Part of a small language model's weights.
Architecture: RMSNorm before each block, learned positions, no biases in attention or MLP, tied embeddings, normalized queries and keys, attention and MLP in parallel, some layers without attention, local attention windows, normalized values, learned residual scales, capped logits.
Each number is 128 + 24 x the weight over the matrix's rms, rounded and kept within 0 to 255. Layers, rows and columns count from 0.

# layer 6 MLP up, 768x256, rms 0.246, rows 566-592, columns 0-127
[[106 114 134 119 134 127 131 135 137 128 122 146 109  79 122 160 138  97 103 164 153 129  96 140 122 136 105 144 157 148 110 114 159 156 129 125 148 147  86 113 167 115 120 115 133 122 110 162  91 135 119 134 114 131 146 143 123 111 122 115 112  96 129 108 101 131 127 141 145 109 128 102 144  86 173 158  88 123 106 114 131 120 124 148 178 101 128  99 138 153 129 136  83 123 141 115 124 110 101 109 103 140  93 124 114 102 122 154 161  80 146 120  96 141 132 141 137 121 143 127 114 132 129 146 151 146 110 132]
 [119 145 115 108 105 118 135 135 127 130 114  67 126 137 114 153 145 175 130 103  92 111 117 159 162 152 120  97  92 151  88 158 114  94 118 100  93 137 169 119 111 138 129  73 136 102 116 137 145 145 137  97  98 114 152 108 125 178 153 157  51 101 182 189 177 127 140  82 100  97 112 155 140 124 146 109 100 142 100 140 149 142 131  95 162 103 127 167 132 109 123 121 133 126  99 143 142 146 135 129 136 120 121 117 125 151 127 102 134  81 138 101 119 135 132  86 156 132 139 119 180 110 191 118 121 128 124 170]
 [130 123 118 149 118 146 130 135 147 149  86 132  93 120 166 161 134 151 149 114  81 122 103 133  86 131 130 104  93 162 140 143 112 145 113 128 148 160 141 122 104  93 180  53 113 113 143 130 133 162 146 109 145 117 209 185 192 126 104 151 122 117 145 116 126 176  62 119 130 132 161 142 152 103 176 121 143 125 121 181 101 144 189 117 138  97 162  84 130 127 111 155 155 133 141 136  76 124 123 193  91 139 173 165 142 153 151 151 130 172 118 151 163 156 139  74 142 101 144 145 120 123  85 148 130  97 155  83]
 [133 109 120 128 105 154 131 106 142 104 141 139 128 134  84 142 156 109 123 114 149 131 154 127 127 112 123 127 171 113  99 145 111 109  91 130 114 151 119 100 149 135  88 147 111 105  91 106 138 149 158  88 116 131 133 123 156 150 147 163 148 137 133 125 135 112 123 129 121 110 148 140 125 122 173 146 123 111 114 159 122 106 139 141 144 115 154 111 133 141 148 154 119 125 138 126 114 131 114 108  93 149 169 133  94 143 108 112 128 112 138 126 145 120 143  88 132 139 151 125  99 147 130 123 138 108 152 143]
 [123 127 117 146 177 126  95 123 147 166 126 108 156 143 100 121 133 121 140 118 147 136  99  91 122 146 114  74 174 119 123 161 121 139 132 135 161 135 113 137  97 145 117 111 126  79 146 145 119 110  92 119 152 154 124 143 118 152 164  89 141 110  97  74 134 139 147 148  79 177 118 137 166 116 127 120 128 105 123 159 137 128  96 136 106 109 143 102 139 138 135 128 146 119 122 151 113 148 118 112 127  69 140 112 156 144 155 151 124  74 143 138 107 150 118 130  87 119 120 121 112 158 157 151 145 115 114 134]
 [139 109 114 142 123 117  97 130 106 121 106 117 119 143 149 141 123 161 122  81  69 119 113 108  97 154 145 145 134 127 148 144 101 138 136 108 131 139 185 159 121 163 143 130 121  83  97 133 184 119 100 103 149 114 141 126 125 130 119  93  86 108 135 134  61 138 113 155 158  87 119 114  93  93 158 145 121 155 132 143 109 118  94 131 124 167 117 146 120 169  81  57 135 144 163 141  97 116 127 160 132  89 100 121 130 132  91 151 152 151 119  97 138 131 116 127 113 125  81 147 140 132 142 115 141 140  92 123]
 [135  95 134 148 114 121 121 149 122 127 136 121 147 160 106 148 128  75 130 120 172 146 132 126 138 148 101 143 124  85 122 119 105 172 160 132 131 134  76 125 163 136 157 114 132 139 154 143 176 129 146 105 140 136 127 153 138 126 117 135 124 126 125 145 145 170 135 160 106 134 104 104 116 105 113 151 125 107 114  97 127 125 125 103  97  83 105 128 141 115 119 126 152 123 133 125 158  93 127 127 103 188 109 106 123 139 130  88 134 128 139  85  74 106 114 111 128 156 117 131 138 145  81 166 138 139 129 147]
 [120 134  73 130 101 156 130 108 128 118  86 125 137 121 178 125 103 131 134  95 143 159 184 102 125 171 165 108 121 115 145 108 104 129 137 105 136  94 139  97 132 136 104 116 164 169 128 110 100 110 151 107 113 140 131 123 130 126 126 179  95 115 119 125 166 110 137 142 149 120  87 114 123 144 132 192 113 162 120 107 109 113 152 129 155 119 112 126 127 123 149 118 167 142 147 143 115 125 138 106  72 125 136 101 106 100 135 108 148 144 117 100 141 165 128 128  94 144 143 104 164 120 166 110 157 110 109 108]
 [152 142 112 183 156 150 146 124 131 118  83 126 118 128 141 130 145 171 156 164 138 118 116 174 115 101 125 143 132 139 167 123  75  83 146 146 161 126 114 120 147 117 120 165 130 136 109 184 110 109  80 125 146 109 135 136 111 114 106 154 115 140  98 116 159 134  98 134 125 141 159 127 110 118 154 125  81 125  79 141 109 154 138 104 149 128  91 105  73 104  95 156 123 140 104 113 146 106 141 178 103 126 161 138 125 107 117 111  87  95  91  78 150 117 147 118 125 163 194  99  91 127 132 169 156 144 135 150]
 [104 118 136 106  93 136 128 129 109 123 119 116 114 115  98 134 144  92 167 126 147 154 112 133 128 158 127 140 133 147 130 114 111 126 136 126 112  92 133  82 134 117 130 118 145 107 118 101 139 112 107 114 105 151 134 152 180 108 163 132 104 115 106 132 144 125  79 141 127 130 106 119 137 121 156 102 112 138 124 130 107 131 133 134 147 129 121 126 111 155  99 174 142 106 150 118  83 146  98 123  88 136 122 142 133  73 143 127 119 128 103 157 154 118 131 150 111 166 125 143 128 129 115 112 141 124 132 128]
 [151  96  79 129 134 154 132  80 188 129 148 148 145 134 124 108 148 120 116 149 142 155 116 112 129 115  99 134 130 101 101 106 150 147 159 121 162 103 196 114 132 151 108 131 167 150 119 148 118 112 105 120 156 120 111 118 143  99 101 112  80 109 154 133 149 132 151 151 155 145 143 149 152 155 124 136 141 143 111 127  97 120 112 152 120  80 116 130  99 111 117 152 110 114  80 140 117 111 130 110 114 111 114  97 119 127  99 114  98 156 150 122 106 155  73 125 134 120 153  85 140 138 150 126 125 182 105 113]
 [148 114 102 138 150 182  94 130 128 101 160 122 107 117 151  58 162 170 139 111 146 151 149 114 153 118 124 114 124 121 113 133 108 118 163 157 116  94 105 140 144 130 135 128 135 103 161 137 140 156  91 151 130 110 124 107 112 130 142 115  73  77 148 133 122 193 140 146 132 136 168 104 110 108 162 103  95 162 148 144 127 140 117 131 113 137 142  62 137 117  91 152 151 118 137 146 135 122 111 138 177 129 104 184 127 155 130 136 139 133 116 139 166 109  87  95 103 164 133 156 107 112 179 130 115 102 171 112]
 [155 147 156 165  87 141 110 156 100  91 109 181  91 172 129 135 171 172 159 114 146 155 180 176 117 102 176 158 151 122 131 163 133  94 135 136 144 154 137 168 143 120 120 127 166 104 109 129 130 128 145 107 153  97 131 155  80 119 141 144  78  90 132 100 119 142 131 117 165 110 183 175 105 161 135 116 149 126 160 179 107 142 118 139 129 152 125  99 138 116  82 149 133 137 116 148 148 121  91 115 136 125 142 100 152 120 121  65 153 121 115 156 156 146 143 108 120 100 137 142 113  94 105 144 154 123  96 127]
 [128 131 119 159 106 106 138 154 114 100 119  85 155 143 153  74 123 132 110  91 160  99 124 123 109 113 135 138 162 168  70 173 100 110 124 105 133 134 139 147 132 149 149 116  99 130 118  99  94  86 159  89 132 110  67 147 159 127 121  49 127 153 135 117 142 156  90 115 133 114  77 156 119 143 174 143 134 124 167 134 106 165 147 135  95 106 161 115 102 142 106 146 105 183 126 161 175  92 110 162 139 147 172  96 143 117 127 129  84 123 138 157 122 100 146 160 140 144 145 138 134 101 126 140 122 119 117 170]
 [110 151 130 153 173 176 110  95  97  94 137 107 137 114 148 165 108 118 119 145 140  88 102 136 153 135 121 136 187 147 139 192 165  92  95 122 116 197 127 146 118 113 128 132 153 120  72  93 124 142 148 110 140 166  63  97 112 130 132 136 117 114 129 130 131 175 167 118 133 161 115 148 126 150 131  97 155 118 156 159 141 124 102  82 126 117  96 140 123  99 130 132 133 132  70 165 148 120 127  63 140 132 100 100 100 106 165 105 144 148 106 131 107 142 128 138 128 165 126  97 116 143 147 117 109  97 114  98]
 [113 111 109 145 144 133 129  82 118 134 130 141 134 133 135 145 114 160  71 147 156 180 144 119 149 152  97 132 161 121 131 123 167 110 111  98 156 140  90 100 144 134 107 143 157 102 173 146  98 127 118 111  88 142 114 169 170 135 118 135  95 115 162 119 144 141 150 109 122 116 125 116 133 138 121  96 125 112  79 136 160  80 144 136 158 120 174 113 122  76 133 159 158 106 138 160 139  85 116 178 119 140  87 166 158 102  97 165 143 127 140 139 170 120  77  91 131 124  84 124  73 150 144 127 153 126 110 112]
 [143 138 136 129 138 154  78 129 137  92 119 114 136 113 124 130 152 133 116 125 115  99 160  95 152 139 151  82 113 148 136 152 108 122 105 105  76 139 148  99  85 132 124 114 128 132 106 139 114 105 128 164 132 149 123 149 107 142 154  74 106 134 116 110 154 120 138 116 122 151  70 163 152  77  97 120 163 130 141 148  94  77 178 129 147 105  69 135 154 130 133  80 121  95 125 106  86 140 140 118 134  90 118 153 115 122 127 104  96 159 152 153 125 163 152 112 132 164 131 147 170 122 145 103 106 116 120 109]
 [114 111 130 139 122 157  99 123 131 131  84 130 136 101 141 156 136 111 149 155 101 152 101 153 139  86 128 131 133 169 124 124 128  98 144 102 120 216 151 166 134 154 127 133 166 116 143 194 104 151 108 140 135 161 142 131 145 155 146 169 119  92 158 142 143 153 171 141 154 133 139 113 148 121 115  91 135 100 109 140  99 128 116 154 120 157 136 133 130 131 127 133 126 139 107 117 123 112 104 118 127 142  98 129 108 140 110 114 106 108 100 137 134 115 149  56 105 154 111 118 119 112 123  93  87 101  99  99]
 [ 93  65 133 114 122 108 120 111 164 102 115 100 112 123 159 132  90 120 161 134 120  98 110  85 161 104 118  81 138  73  69 132 143 131 166 117 104  87 128 123 146  94 109 116 148 152 108 123 150 116 120 124 113 104 130 117 141 197 162 103  89 126 135 134 163  99  64 103 127 182  99 131 109 140 132  87 121 134  90 106  68 152 124 108 176 113 125 127 121 106 111 128 127 108 106 121  78  83 184 101 145 107 138 100 165 117 130 138 126 100 101 107 104  80 114  89 139 112 105 162 119  79 115 127  82 131 122 120]
 [124 138 113 148 114 144 132 128 144 188 141 147 133 105  80 166 108  97 111 141  94 152 104  93 115 123 135 136 104  75 135 129 167 113  54 130 137 108 129 157 163 172 133 132 102 111 113  81  70 104 150 146 176 139  93 122 149 136 118 110 142 131 132 109 105 156 106 123 103 138 134 111 181 141 127 113 133 134 106 106  98 125 125 168 126  96 121 165 154 116 136 153 146  92 123 117 126 112 103 134 162 160 148 119 196  76 128 135  80 126 109 132 169 106 113 124 121 148 114 120 132 112 175  92  93 106 135 153]
 [115 148 101 109 119 145 132 102 124 176 122 148 150 125 147 163 146 136 142 100 104 159 126 134 135 154 132 108 122 120 132 117  90 157 112 102 125 131 141 116 113 128 129 149  91 140 107 126 153 142 113 106 112 152 112 136 149 117 167 102 151  86 118 143 125 118 125 135 140 125 104 170 120 141 122 146 141 172 105 118 132 112 105 112 106 144 130 122 135 128 120 117 129 129 142 145 103 147 118 105 126  95 116 121 119 153 111 153 147 130 149 117 122 157 105 109 151  97 120 143 121 119 134 121 122 122 130 128]
 [150 101 110 107  80 163  97 169 125  99 134 180 138 138 133 146 147 123  89 105 119 133 136 120 138 111 153 162 151  87 113 150 148 115 112 100 116 175 117 130 113 121 143 150 108 127 116 163 113 132 169 124 111 189  84 126 119 107 133 161 141 132 126 103 135  97 168 129 172 149  93 118 179 135 158 143 127 146 160 132  75 119 118 130 148 119 128 175 119  94 112 129  84 122 111 158 147 124 173 135  73 149 117 112  98 155 166 123 147 121  71 156 176 126 138 109 151 132 125 148  83 122 110 124 136 123 167 118]
 [138 126 122 155 128 100 164 125 118 122 135 137 137 108 108 152 132 137 124 142 147 147 110 118 109 119  86 112 138 142 124 125  81 145 165 174 169 141  88 173 165 144  54 144 103 146 111 171  73 148 121  99 121 110 138 103 134 120 136 116  66 129 111 127 132 148 128 161 131  78 130 108 182 185 108  92 182 101 135 143  99 122  59 102 122 139 115 103  90 145 106 132 125 105 137 152 101 109 141 119 131 117 173  94 126 176 110 113 122 139 108 166 118 140  88 143 125 117 151 141 132 110 102 163 144 166 174 120]
 [177 130 127 105 103 114 115 103 128 116 111 111 134  78  92 151  68  71 134 170 135 142  99 120 112 137 126 165 115  96  99 129 129 125 180  80  97 114 169 119 135  88  95 130 137  95 119 147 156 131 142 130 131 103 119 138 111 152  99 143 125 129 122 173 119 145 142 127 112 141 109 153 101 102 107 113 135 116 144 157  96 151 116 128 117 155 182 128 128 145 147 166 136 155 120 131 139 114 134 129 137 134 110 168 120 139  82 117 119 121 105 136 125 135 110 129 142  95 147 143 115 120 137 127 129 127 110 142]
 [ 60 143  96 118 159 183 145 106  72 123 143 142 109 120 181  83 156 148 151 190 177  82 149 108 150 125 130 102 177 141 127 211 123 124 140 147 145 134 159 117 121 133 163 129 121 105 127 133 113 126 126 109  67 141 142 124 168 134 107 101 140 107  92 194 123 142 128 158 117 127 108 104  88 126 106 129  76  67 199 129 108 132 143 117 117 158 116 128 135  97 141  92 122 133 133 163 128 133  91 113 110 115 130 187 117 144 171 124 103 144  83 142 145 169 125 118 178 128 157 161 108 159 109  55 154  93 115 117]
 [ 98  99 166 124 124 136 172 150  84 153 150 116 122 125  98 143 134 159 115 146 165 142 116 130 183 121 155 153  99  88 177 155  91  84 132 137 118 100 127  77 108 125 123 139 101 124 133 180 118  89 148 102 175  75 148 110  90 142  88 113 137 104 152  81 112 116 107 102 128 125 189 175 130 104 144 139 174  74 103 154 111 120 133 123 140 172 118 112 167 117 135 137 114 170 109 156 110 104  99  85 134 156 126 102 127 138 112  70 132 119  82 142  94 100 139 155 114 144 140 115 144 106 146 135 161  74 129 117]
 [121 118 110 119  99 104 129 150 141 103 115 139 120 108 126  92 142 145 108 107 152  82 115  86 102  92 100  99 172 117 115 112 117 122 126 134 129 118 129 129 116 117 121 154 142 132  93  87 141 107 109 119 125  99 130 134 125 115 122 122 130 126 119 107 113 132 152 102 119  91 161 147 162 109  86 124 131 110 144 183  68 117 160 143 120 139 107  93  90 129  91 173 125 103 171 118 129 175 120  99 114 149 144 133 124 140 138 111  66 105 114 100 168 130  71  85 142 108 121 109 123  75 126 157 118 158 167 135]]
# layer 6 MLP down (transposed), 768x256, rms 0.292, rows 566-592, columns 0-127
[[175  97 164 105 160 135 100 135 190 126 147 150 143  91 141 156  99 147  95 105 118 137 146 192 139  78 143 133 113 179 115 104 111 114 130 160 102 153 140 156 168 115 138 110 133  41 136 107 130  62  99 125 148 122 142 121 130 198 135 153 152 102 163 146 119 172 110  89 112 126 149 148 145 140  99 108 143 179 136 126 146 119 115  94 111 124 103 126 110 131 110 118 137 153 150 158 105  90 150 103 120 183  96 120 108 105 112 116 133 143 145 145 117 128 113 134 104 146 108 111 151 185 127 115 152 166 112 143]
 [140 134  98 104  88 114 102 143 124 114 122 162  94 144 120 132 162 127 151 139 131 184 148 104 152 112 107 124 102 111 177 136 137 130 120 163 173 136 121 166 106  99 115 103 144 146 140 127 122 117 113  69 128 103 128 129 163 119 114 116 153 139  92 158  96 173  98 100 146 123 123  91 149 115 204 111  97  88 129 118 143 144 108 125 123 145 135 143 132 133 128 119 129  98 149 110 111 127 128 110 155 134 117 171 109 140 123 124  90 155  97 158 132 125 136 131 136 157 154  97 150 151 102 108  85 144 139  89]
 [110 170 139 112  76 100 114 129 100 160 137  97 160 114 128 116 111 125 133  79 116 123 114 161 140 109  94 135 164 148 122 146 123 116 123 107  99 182 151 144 116 132 118 141 111 135 192  87 169 112 144 126 133 161 174 130 142 151 173 147 118 129  74 141 158 202 168 133  78 153 137 123 123 143  48 152 112 130 145 113 135 121  82 117 150 129 162  89  88 168  90 108 127 168 164 145 108 235 108 113 150 138 137 104 145 127 139 171 118 106 132 123  71  99 120 141 139 125  93 136 150 123 161 106 118 138 104 149]
 [108 134 139 126 132 136 124 118 147 166 125 114 119 142 134 133 101 139 118 176 133 110 146 116 128 109 120 119 143 124 119 102 119 139 102 132 123 125 135 167 110 160 107 133 138 116 117 120 160 128 123 166 143 128 141 141 144  69 132 104 147 128  93 121  94 125 126 148 160  94  98  93 119 130 139 114 145 152 169 136 150 132 106 144 113 138 121 137 134 129 103 167 150 146 163 130 129 140 116 132  79 158  98 158 172 150 114 107 122 128 161  95 122 140 108 142  75 128 165 132 124 122 125 149 128 136 134 142]
 [138 146 106 160 116  78 138 138 116 136 100 147 103  70 126 104 145  92 118 191 101 119 139  76  90 121 101 138 172 122 138 154 113 116 114 198 136 133 132 142 146 107 112 142 140 121 144  95  95 143 102 112 147 115 118 118 124 106 127 169 134 100 123 116  94 117 168 148  58  67 126 154 180 107 102 135  95  97 158 142 134 141 105 152 103 132 130 167 120 156 137 175 125 133 147  83 131 150 125 138 151 155 136 110 133 113 133 170 140  98 180 116 101 112 116 172 147 159 135  88 156 163 113 133 139 101 181 157]
 [161 141 137 160  96 132 142 101 150 135 108 159 133 134 151 135 137 192 159 142 119 133  90 147  96 110 140 157 174 128 105 126 156  95 121 159  94 129 159 150 165 169 143 193 150 107 146 112 156 125 125 158 122 153 137 124 148 154 187 125 139 130 110 152 144 106 140 108 105 109  79 134 152 163 111 116 127 111 123 161 174 135 152 156 149 114 166 141 136 104 148  97 140 110 122 100 114 150 128 103  78 128  91 111 116 102 135 111 130 109 139 148 138 140 138 100 113 124 105 129 149 126 127 132 139 158 133 135]
 [119  99 136 101 139 149 126 144  99 126  99 109 124 133 145 134 145 132  85 107 136 134 134 146 118 130 141 160 148 143  70 130 136 126 103 138 132 119 139  93 155 101 116 153 125 129 159 124 135 136 112 140 127 159 142 130 131 133 151 131 124 110 122 113 152 103 165 124 141 103 116 145  97 150 138 102 118 144 111 139 134  89 134 148 161 143 117 175 136 127 169 126 180 141 145 142 101 166 165 106  93 147 146 105 143 124 110 139 114  95 119 128 145 112  97 112 151 135 120 169 121  85 130 159 131 134 104 141]
 [130 131 142 122 133 104 113  94 136 115 110 104 110 109 117 157 159 118 163 108 143 120  85 172 146 103 153 107  82 142 107 121 107 161 144 114 143 137  84 121 171 140 163 125 104 143 135 167 111 154 131 106 157 177 104 135 137 109 126  74 150  75 100 145  92 118 129 129 146  76 152 121 108 128 161  81 140 114 110 121 114 149 161 136 128 136 142 125 186 169 112 139 136 100 110 120 174  85  47 139 193 109 141 158 145 101 136 117 103 171  90 126 129 121 127 150 149 114 104 130 131 132 132 109 122 127 162 116]
 [ 91 129 140  94 125  90 126 142 183 107 107 126 142 118 129 111 136 119 123 161  93 169  99 121 133 146 101 137 144 141 108 111 125 124 135 138 130  94 145 150  81 109 126 115 123 106 156 110 119 121 150 157 143 121 109 161 152 139 115 151 126 160 168 131 128  81 151 135 136  46 105 118 126 147 100 123 138 134 129 117 130  72 145 133 132 110 121 144 158 138 127  90 160 125 138 108 137 114 152 106 102 143 128 147 110 118 151 126 107  99 116 140 107 103  94 115 170 154 119  82 129 149 147  82 111 112 141 126]
 [150 128 134 159 140 124 130 142 135 152 150 118 135 126 129 116  84 159 152  89 190  98 125 129 171 121 127 132  98 147 116 111 127 130 135 130 155 143 140 122 111 128 117 135 136 151 168 144 133 130 162 110 136 128 143 129 124 135 141 101 138 102 138 147 130 109 134 135 102 129 134  92 166 129 136  97 115 128 139 144 154 135 116 143 132 137 122 155 136 153 106 112 106 118 130 170 135 108 100 115 145 116 142 136 112  80 154 128 120 140 106 157 136 103 133 151  87 138 112 110  78  98 105 135 152 101 120 114]
 [135 146 164 109 117 158 128 138 113 119  94 121 126 150 108 121 117 122  87  89 133 119 114  88 124 131 161 128 183 103 149 106 131 113 134 151 111 116 127 110 115 138 133 119 137 114 114 123 106 154  86 113  86 169 133 126 134 115 147 135 108 132 166 160 162 145 118  97 135 103 177 140 151 172  89 103 167 115 121 151 130 137 125 135 141 124 116 133 143 168  84 157 129 117 114 138 104 130 123 152 134 147 123 141  84 110 132 152 167 133 103 142 131 109 127 146  90 113 117 159 110 129 117  96 140 132 124 117]
 [188 173 163 142 131  95 136 112  78 107 110 125 145 133 102 111 146 169 149  98  82 174  86 102 151 160 117  94  87 162 127 120 164 117 121 130 144 114 141 112 131 128 101 129  78 110 134 114 140 189 155 141 131  99 115 126 151 120 128 117 108 114 132 120 139 156 120 131 165 117  95 141 160  91 150 139 112 132 138 138 120 151 162 140 155 120 147 109 115 139 105 103 124 144 107 123  87 100 131 109 139 141 125  99 102  95 123 173 136 125 123 130 124 119 180 145 134 104 102 142 130 134 114 106 140 153 156  97]
 [125 158 145 131 107 151 111  88 141 127 124 134  59 137 129 138 177 138 122 153 120 112 119 185  99 107 159 141 120 151 110 139 107 150 140 129 132 125  89 164 111 140 130 156 131 137 111 132  95 125 145 153 133 118 107  88 148 132 138 172 150  79 166 128  51 102  88  84 155 124 123 125  89 159 105 124 129 114 138 159  87 156 119  82 110  92 110 117  81 129 125  82  99 149 141 146  94 112 113 116 126 144 187 122 136 165 147 139 130  86 155 179  93 153 123 112 151 102 136 126 161 124 151 126 145  99 146 143]
 [120 155 149 101 162 178 128  93 145 169 120  88 137 105 160  91 171 133 158 132 101 114 118 137 124 148 198 143 133 124 165 154 121 183  80 141 171 110 103  92 157 153 146  77  97  96 168 151 140 158 124 110 122 133  82 118 163 140  96 116 118 131 103 164 160 151 118 114 116 124 108 131 105 120  99 126 120 105 121 162 142 102 184 135 186 185 115 103  80 141 152 117 107 137 102 142 151 118 123 147 155 154 128 150 103 127 135 127 124 131 125 147 135 133 144 126 116 151  98 136 149  74 107 149 146  72 156 116]
 [135 108 145 154 121 147 129 123 145 109 134 138 158 137 100 116 155 159  64 139 151 107 138 126 138 133 137 134 135 110 123 103 153 111  76 113 176  93 109 119 126 130 146  98 102 102 111 147 113 164 153 140 118 131 130 132 124 122 146 103 122 150 151 153 127 136  59 122 119  95 142 139 114 144  96 115 107 178  98 132 152 112 144  93 100 134  90 130 123 156 109 177 155 133  92 126 116 153 121 100  74 140 106 139 157 103 142 146 142 105 105 131 100 116  98 115 141  91 138 101 108 126 114 116 124 124 136 124]
 [131  86 171 141 165 126 169 125 118 112 122 110 103 120 198 109 156 117 115 163 160 146 103 157 111 169 140 121 156  91 189 106  95 102 132 116 160 110 165 148 134 168 114 167  81 103  66 148 107 133 142 188 113 152 125 110 126 104 107 109 151 132 124 120 136 152 180 124 138 131  85 105 118  96  90 157 146 151 149 135 137 157 100 146  90 128 169 141 107 103 139 142 106 138 148 111  75 140 116  93 148 154 200 142 143 136 114 151 119 109 156 122 136  99 137 140  91 130 120 155 124 163 151 144  94 129 147  79]
 [132 163 124 144  69 119 110 110 123 155 144 158 101 150 138 129 119 120 136 155 134 116 174 124 103 112 131 112 153 145 145 119 138 145  85 118 107 120 128 159 116 129 130 101 151 111 176  77 132 110 128 137 172 161 129 146 142 114 153 131 135 123 115 104 118 128 130 156 120  94 120 106 110 142  93 149 137 163 130 143 155 135 128 152 160 118 102 126 100  83 103 131 163 143 130 140 111  86 154 152 131 125 134  97 133 125 125 133 107  76 119  86 166 154 128 129 113 111  92 103 120 135 162 126 119 115 106 150]
 [136 123 118  95 128 111 100 129  72 128 144 118  80 126 162 135 127 157 114 130 113  99 109 121 154 157 147  75 110 140  73 160 139 140 135 133 100 125 115 113 146  91 131 155 114 137 125 125 157 119 150 155  83 127 123 118  90 170 112 109 111 132 148 117 111 117 134 141 164 138 102  85 116 126 134 165  89 121 143 111 136 134 107 132 143  57 146 120 128 115 155 111 130 128 126 132 111 110 123 162 121 127 121 131 145 120  88  95 127 134 114 105 116 132 115 137 123 130 103 155 134 127 144 106 142 136 131 158]
 [ 83 119 131 164 107 130 162 114 134 148 155 108 136 128 107  93 119  89 147  93  86 133 147 109 167 112  86 173  78 127 101 133 134 187 125 176 161 150 125 124  98  63 135 128  92 141  74 119 104 150 139 162 165 104 124 110 105 135 134 107 133 123  94  93 127 189 117 120  85 134 118 162 136 118 147 155 148  89 164 127 110  98  95 145 116 137 162 118 140 102 101 113 126 106 161  75 125 159 120  93 125 135 136 164 125 166 126 156  98 168 134 149  99 147 155 119 154 117 111  99 153 134 156  80 121 123 175 158]
 [141 149 113 124 122 126 153  75 119 141  94 117  67 122 156  98 120 110 129 104 131 160 173 152 157 169 145 128 160  70 158 134  88 124 153 119 118  94 131 155 140 126 112 141 143 118 142 137 112 139 175 138 110 151 132 112 146 133 125 133 112  82 132 143 103  94 127  89 158  90 155 134 118  98 123  98 157 137 121 111 158 100 159 133 169 125 121 166 120 171 132 104 119 145 139 141 120 149 105 115  89 111 149 132 103 152 119 137 145 109 118 155 126  84  99 139  86  92  81 131 150  98 126  93 135  87 142 157]
 [116 138 119 136 126 129 164 119 129 116  96 125 128 120 122  92 101 112 128 141 127 148 132 112 114 115 111 131 112 143 137 100 128 137 149 159 147 130 134 147 117 137 115 102 131 115 111 154 145 119 135 100 134 131 135 134 115 128 100 135 122 110 101 118 101 138 126 139 148 173 114 115 135 146 119 120 151 155 126 109  98 129 144 124 156 142 149 145 127 128 124 143 159 121  91 121 105 124 130 136 138 155 140 141 120 130 116  98 144 140 120 124 144 126 116 121 168 111 121 119 134 146 136 126 114 173 125 125]
 [102  83  92 116 107 124 152 143 118 136 121 127 108 111 151 106 141 104 113 157  63 132 122 141 131 151 107 130 105 144 131 112 108 141 151 129  94 112 138 139 112 145 124 110 173 126 140  97 187 133 145 133 139 166 148 121 138 130 125 132 152 102 108 154 150 147 132 134 106 168  89 135 135 118 169 170 146 133 109 173  75 101 133 124  95 126 129 153 160 130 122 144 141 115 147 113 145 142 125 112 110 128 145  98 163 162 152  88 112 145 126 117  61 138 166 124  95 114 173 112 114 139 180 155 150 116 187 157]
 [119 148 178 162 145 146 152  79 171  89 140 122 138 124 155 118 230 135 146 153 113 111 114 118 154 140 127 166  93 123 111 130  93 138 144 107 138 149  78 132  94 117 127 123  99 149  93  87 129  87 131 136 134 139 123 125  99 150 160 169  93 138  98 125 120 115  93  77 163  96 125 131 124  77 155 129 139 158 114 138 118 159 188 169 140 132 103 100 127 169 146 119 109 141  76  43 101 123  79 128 132 134 166 186 108 114  89 134 112 103 148 131  74 104 114 121 124 100  95  99 156 108 147 132 117  94 142 144]
 [145 116 156 167 144 123 106 113  97 130 129 150 102  75 170 102 108 159 145 130 151  94 152  93 144 118 118 115  73 210 146 125 147 145 141  80 127 124 124 112  87 163  97 126 124 143 154 165  90 110 138 105 166 125 151 130  98  79 123 147 167 100  59 161 100 142  90 126 138 127 117  87 135 154  93 112 144 106 181 124 118 126 128 128 110  91  94 120 153 106 102 168 130 128  82  84 165 133  68 175 110 171 150  83 172 129 112 143 128 135 163 117  93 106 135 147  96  95 102 127 140  97 107 155 109 107 135 154]
 [167 214 145 150 110 127 108 143 147 128 143 122 144 145 167 125 162 113 100 151 116  83 149 125 132 117 180 151  93 111 124  84 109 149 171 113 128 106 108 127 170 155 165 127 101  90 126  95 106 165  97 145  99 112 158 162 172 155  80 199 139 148 160 131 118 119 118 124 132 137 126 176 137 142 156 143 139 112 171 121 120 122  90 116 175 119 139 109 148 117 127 143 115 112 151 115 135  78 124 138 121  78 141  91 122 123 126 137 123 110  69 126 142 145 123 101 115 105 125 184 144 171 127 100 111  84  99 115]
 [112 179 143 109 126 138 145  34 139 105 105  98 144  93  63 159 138 169  93 182 188 130 142 141 123 129 119 161 161  95 113  99 134  87 123 121 135 104 142 154 134 140 101 152 129 140  96 132 119  90 119 158 222  56 138  74 103 120 138 158 154 138 117  98 126 111 182  87 147 181 134 102 104 166 174 152  78 162  75 137  87 107 127  87 117  91 125 183 139 126 101 168 104 138 165 134 126 129 140 148  85 131 126 134 100 100 152 137 157 117 158 132 155 100 114 138 153  95 151 123 180 136  97 208 103 126 152 162]
 [145 108 145 150 142 146 128 120 129 190 127 131 138 160 129 113 104 154 123 144 141  81 140 122 136  99 119 137  77 134 146  91 176 141 122 139 106 145 106 142 155 127 118 140 132 109 134 118 151 118 123 125 143 109 164 120 105 124 149 141  98  80 161 116 144 117 153 139 110 107  90 146 166 151 128 126 139 124 131 121  88 106 110 135 163 160 152  98 111 148 146  96 101  99 118 114  91 128 125 156 126 107 141 107  90 103  71 154 150 118 145 111 147 113 106 159 122 133 152 139 122 159 124 113 114 117 105 150]]